{"num_attention_heads": 4, "norm_place": "pre", "qk_norm": true, "attn_scale": 0.183, "init_std_qkv": 0.0275, "init_std_down": 0.0, "beta1": 0.95, "max_steps": 3042, "dataset": "wikipedia_en"}
Each number is 128 + 24 x the weight over its row's rms, rounded and kept within 0 to 255. Layers, rows and columns count from 0. Numbers have three digits each. The size before them is the row's rms in percent of the matrix's.

# layer 5 MLP down (transposed), 2048x512, rms 0.0921, rows 478-488, columns 384-511
095:098117117091167142167115088131150104111143142119146134126085165131150119096138156136093137144154090145111130132125129133127124151163138153118198212120150083147139155126102137122075132149106109114170135154111103132175120147142159144079143162133112145138127133097128157128141123203088099102109139121106104123115134110116103129115108155126150112124111122162108146126135096128078111119108
103:130114174156164138122118112100092103121110133092142121163145091137161106126127137100093138105125136153110137173138134157176164124114099182138148109115126123158133105150108110147131157118147140106134113162153160120125113109110162172097119123118127165070122096098135140116105106148100120106071170117166135121096141123151093130087140147104092099152135117129134156129129111143154156095121
101:117197139189111118138120146132117137158108148126135140091105132113134148117134162116155133094135117133094142122145157108147101145153103062158164150139093127088134158127140115123128145138125101105138119160133098125126126122163128162131092137095130164142143131132132184119170115171114169177117100143142176121124134133122114137132112106133176168120104133087109132133159121116110122075116
106:154147144158140139163110104163123133129133138085099147128128115157120113137146116128155178110115151148110124149124132095115097141109108106137142138115155117136134118134127167118120086133139116118101139101168117153119084108095123137114140139104132084117139111158086189099174126150148121146127112113135116155070135094123072103083167123115098146158163129106092132122156138148094148133113
103:098136153108118120128111081149121104100170119140142148113105129104104114129133148117131115105128142144163100134105124116121112151173201161116149139112120150119089137149106127072066131138099173125141132147159139150153075132135147119113119132111172105071136127151137104119111159145128101098077089125133147156115131096147132086110155087125126092121130108103143163128144160081122151146106
100:140130137079118114133117163154107139187152103071140139148089110174107148140128158127112116106153120156164080119121140095158092140151145139140143120124121148106110098164165139146138134195119123137099159156161122107110125121100179105186114147108114144129097137124117164097125136090134094098112158172156154132122151078134126114171101133112164126125167116119129123125127140126112113128119
102:147130120116174087123084109172097147097162097154152129175109114160064129112139154114094158131118115152135130174140128096105138164130100124160090174119135134131157129118088130091097138114152150138107120100139095124072138130130123122076118130116132136099143159164134147111118131131124070122119125142102095141159150067070115131127118083135163119112125108130118154101139106141150125106161
101:120117113089106134130143108113093114113114125104125165117114166123077110187116146136166128090162115164122102108124129107104112105150129104124127121130103115140123118111122114104149135140120093170116117174095127119145131145144150079123142130120139128143119134175141101119124138132107131073111148102105149155135093125198154129091095150104165137129084149099099145100145154107118120147136
087:123138126123133117114142080106126112121127150160167075140089122083100192130106111145145126147151128135147157168112153142157107138119139118098175087124136113104118133181134118128128106127139147101136139132138133136098153134171159140145094157100135160117124121136134138130120106116122096163151136096070147120115165127125085158159105160145134188176111125164083135154119137126134162121102
110:108102150105141133152171118127113138171063153133134141137121157121122130157108101118084152134147142173138148118112151131107134117124098131120173154115109149110140123095128123138109127135120115125131127130145128116117143150145077128171111122109128147139125167117117135111132096149142138149149120138161130152101116089103131109101111100089125107114158137073106147128064114115160154106051
099:122115127089137133128146159128106159121173143119122143147125129156147158100146115153110137125095083127076118121122176140123089130079136137152126125156130115095077115152154133147134143148091107148126121168137137147092121134153167123132124134125157126172142133115162106118125122114111100147142102120166103137166131148136107183161136103097119141103166156155148117155128144150094143112113
# layer 5 MLP up, 2048x512, rms 0.102, rows 479-489, columns 384-511
102:100107135175139182085150102117146113081136107136155122120104124139124128112120130160105117163113164162133105134133120133110139134111143171080109071120115124167067113116112096105136153169129111100092100142141155124221158121103126080117162109089099174178137172113113105121131114133155133095125129080152100099091152159087153163092149149107132123113186116069129136163151107142114107079089
102:150105078090131120146151119126123129112121136131085146129137117124103105129133109156138117125151144152149153129165102126099145159141111095120096129101127123175130073089119182088097152125121170067091107164141127147135087151144136138152095123109156137103130174148106150112168158102159101105138122140110162121141115155125095136084140099102126151107104132129155151135126092174126177159126
107:157140089193129110156133053130090133132135177111159174126104114104161145124116119102139145111122092064148154150130169126115142111087128132133157113122155104128163149111081120151128123132112125143136092122117137105113135139085097152139076137070130137136096097105172139117138155105098103109146137120131077104139112141175122098062137112138150157141110142079100118111157171142137130090136
116:095149116079155127140128144112137108091137148135104128127128132157117150112161114137136135093142161105134149146146155122067124125144144170117108165137092165146063116118126125117112170097114131126106115110145149105140158153130155110125124117123119105127160128128116117111137139102127137153112124113122184157189156102143136144089117160101114086123100159140130129139136093118131082152141
094:116096143106123172128093135103108111157121092118102142123122139158150125160133125161156155144110132141151134138171138107125149106112104151135078106160138164118167119137116096128155121078135135122105134108194150115158109085114154100138151127120123149158123173186103125152121110153121127107107109152131116096172168135079115112091067133153151111116082102125122136153073131136091106148137
102:106143142119167147141145121178110125101157106086143074131124067157155096105108139115086116148123146107148121123104116123149147132146111157133150114152124150109131129130155131133145121090144141109163106113109137137132097088166143056128168107144127152095116114141109142112129145125146110145117081130084147132147091109094106117109160137118141104095150070121097148138143113122148153135151
110:135087111118117132094134205113093124129124151124168076117155083153093119141123144134154131142134149130133129141138113106132135122118086100124112082172084143148123123154119123142159083135107105139133083125149151136118150124111145152133202095138125155137114123134114130155142103093172107145116147096136173124111137132136143137152127139089122129131092111125130112143090115065128148173135
087:158136150105139118132106095162142111113120114139154126134123094116101111124103138106101104097144169118083136108084129142157135139153126131128112089118111121124150109156123135120101081113104135098128108139165069131110140168112115135162115118130140148141147140157089148117152100119121086143152113090136176089167125101084123129127130170150160123107098122158112083164122125139139145118111
115:116110165097147154114148166134127140154103091129110160103120121115074169062117113122111147124114114103147134112123119056092169165122111111106140126151110160172111138128119120090136118115125091139172138121135143133131121140174111120159102180122125145098107157142149123107134109151141146170101117159144089126178130088094156149121138104100105132130124150135124152127139092127161173116100
096:146085105133111112129154123103144105155158128123113073113140175137111145077182096124062114141110140138141112141115132127129130146109090123144140087110118162142159109127130125155143130138136127109101077156145152168126094154173160090131124164108126114122193140141139105119068159124146159186171126129130098143121186129105138132122126111145126080113118114129079130154119124131115178094089
080:141158122095102129148152130109138139115166115163153126105111128101163116098118115140144100152112153155107155153093077089121132129152151112121110069148125137131120084113138131132113129103137126103103114166122107096114110135125118109134119162162141123125120168162145138076121164100160150138140114113135111123139147130089120127085138137091152091137103139124155151185113105158144090137090